Part of a small language model's weights: 26.1M parameters, 7032 steps.
Each number is 128 + 32 x the weight over its row's rms, rounded and kept within 0 to 255. Layers, rows and columns count from 0. Numbers have three digits each. The size before them is the row's rms in percent of the matrix's.

# gate: layer 21 MLP gate, 1024x256, rms 0.208, rows 283-307, columns 160-191
# up: layer 21 MLP up, 1024x256, rms 0.216, rows 283-306, columns 160-191
# down: layer 21 MLP down (transposed), 1024x256, rms 0.0524, rows 283-306, columns 160-191
gate283 096:046156146109179131088131143119165161128152120158094185193110139122105096154126157165071172175117
up283 095:092091140179038110139159076094091120122143172175110139092127240134170132183173177109142131166115
down283 096:177099101128163168094175091106112162132183100080120147113167168128141084108127160113156150148160
gate284 103:089093094134168089163183091107124175136100145068128116133123122163132133157135156117095200117155
up284 105:120159134090085130087110104121076154096159168170114093142124117078130165081133119122089095121168
down284 104:115136125148168127143085131168108111117170119128137175095128067112109123082082113210178109119152
gate285 098:102137202115129115146141152154112109069075183117101064097069133145123094089164185136158175138149
up285 104:089129174129117194099130189065119157118127114187139168120106143140074138086133172170202107108102
down285 101:146156133121074139145102142112139080241130168081109129126111120171094127138073079170104094096160
gate286 098:132087127084132166143133138157144089171131078148137090108075073103155185115052165181139147096203
up286 099:076148148101134129098158104128121077087097146132184112129059130122102052133205115142141117129100
down286 098:174131183086199156154097132156099094158118081082110118150161129117099100164105111091103141099163
gate287 104:118144185155149104072127128082178163102099120141089163117037051064140106111113208114139154122097
up287 105:134146104166145117170164112121155153108141145142152117153090151118151152138135063139133110160196
down287 104:106108094126033121110096046116125128100150157110125198144164199146068148085100081162159188178126
gate288 099:071154123142050135143116159163164133111182104086147208142145138072157124096123145154111119085082
up288 102:138132127176149110079133116124103123136153130130147091128119076122157144114096079139105199115193
down288 098:172114075082139170123127148170131146095156118142115073092108115136181123107124162110188116147084
gate289 100:168163140052127140141127107156150064098114094152132100174133127169181116100134144178125112091136
up289 099:124120164127124148110137201156093143154115085140104045147129168127135116142170130066151099107107
down289 100:108114143109141124146103130155142162071146119174127159172128128096109126116124110140044110071103
gate290 098:189115151109129057112124159163158117132084122077130121119128134109114179139155138149054099195104
up290 099:118137056197126078098151141180096109093176140180148143160121058123070086156135117137135088099074
down290 100:118160195127115120149116143151118059147157152138160117182132189199079132123130147109107129166139
gate291 099:136091145130132155076103095154093173168152111131155133156117105118122148202182127141144160107093
up291 102:105126154133138201186133131110126199116132090070189183140103106074113193158117086116155138102139
down291 103:111097182144128122138183104130128094143165130086146166117044147126140076123151180199105137120128
gate292 101:154105129132152154134150164159096147128142126112153113091092122173130141112136105112083110118109
up292 102:139105091172068103155119131152118096109084105111114178084104111104109133097147099180091170174140
down292 098:164156117093099106136074152161121114155116145162123137090141154153117164124156152159190141128070
gate293 098:155152143140161090156121160161182119161109144144139123180124125167150132122136056206161160146114
up293 095:113087164126154127118161082171092172118058103123077147137088114114097100077185146132094161163085
down293 096:127134130122189087068133158137057163113148155141106063132142176154158191120086070154162122098145
gate294 107:173074145212169091131090138141132142183117093068134120160176120089150106092143127138135074112124
up294 101:118175126113118181150144112149116054121146164139131084095151125119129143093155128157126113056109
down294 100:066140148044163132117158177133139153127112154188155139144120135151136137125109129127130147113113
gate295 098:054164142188120107153103103089129090155104134118159150178140155056127112116116102120086124114142
up295 102:173108117186084126112106163109123137103142084092133188133138106104117194113102139087134087177109
down295 104:069095099143160066185104052203104142140124174146128083170114106147107104170165127114091161049092
gate296 101:138164157117094100112099106142140132202144145095088136128111175116109106066142161142125110096096
up296 103:135136155145119139149077173134156100141106099124157135170153128091101125153152118110124152120111
down296 102:144192165127123197094139109144129150083110152157137086145102074082104110097165150150080096119140
gate297 098:180155145102102094140162113162113137159102138168132146125125133135159118081148163070136125123183
up297 096:111211137139138123153062087110119126128143128119169165091161190101135165148096212098156123118181
down297 095:110122070130103104171093118101155106067149131166093089103106088148067116148064126167156132143153
gate298 098:124116189125192123143098092120100204117121111145112070144143145117119116067131151113123097110144
up298 104:091110172110202141204125078141118122114111149176156129150113131093140114027102136088147091108126
down298 101:163157163142164129217130086125181112088126152144178115183159113083083130093119126107055117154107
gate299 105:176144121093139088134101110143165155145132096137116161175143185207177123097106151181105118126178
up299 099:164077190153163142088128147160138134162130149166092196098153180162137126127119184180093116131136
down299 092:136170182130106136161154153148149119117055107139154115090075095130133117122124182093131086122090
gate300 103:166069169099170161120102109147174211051112172139093175162146147142060138087146139143092144102146
up300 105:152075221127121164132116170121111147109091115147149135148140136048099148131117092142128092183126
down300 103:112066080108112103104168081147145136181116078123054160135094107114114087161168123093132153147158
gate301 100:171100116147134082131123149108126106169071137092119190090173183118137183157114130157107087148114
up301 097:178111138161194123105117157034059175110142047106083133145167099149129142158090140081154183157159
down301 094:098180140097133083100195073097119110130151150159117165201148124123152155181093158124082170096117
gate302 091:108155143055129148146139173121112114127112186111037149112139097100115152122095167107135133155124
up302 098:123150127126109152112067129092132159149136114112102151147134107058186140111148218165063187088160
down302 102:104144102124148125165188123181166127098139162111116181158149127096149153193170163115118108120125
gate303 103:069116135120087037133152044155102123112121115145115124198146131085060065157124109132126124117150
up303 100:030068199105097102140138115201080127142124148103120121125053193119166121104188121144180132118108
down303 100:132171194121105067136108101141133055122177057126136058108110097182100100135098139150147125136118
gate304 098:131104174157152133179128135087080165159123129100095169139164112181111144177122161110153110168164
up304 099:153119097124156160141134140123117121110120134146136114107198151139217157116152100108094153141116
down304 097:154166120190102141072070154047074110157100081142158095102195174103116126159057135151116064138103
gate305 105:195132126131117139145131124152040126068132114131138086100125105063124132148141140165111119133162
up305 100:042129149166156123162129105147168097113106149124095130089125124137127126145104098139141154131138
down305 105:112151097153120109132144104137136171139148094148114151115139173156115118111126133113098146095142
gate306 102:141128106182156130130126120170125168148120105152103061173125125073164106148098107126184091210118
up306 100:091132161122143090129082161150147141195098163182109122133176149109160158162156125073188103113125
down306 098:127134073133182154087119140162143120080089125174117152083176146149097165174106119132120116150124
gate307 109:050146076136139080118161139154111108097188139174126148076140189133104096190129136163154105141114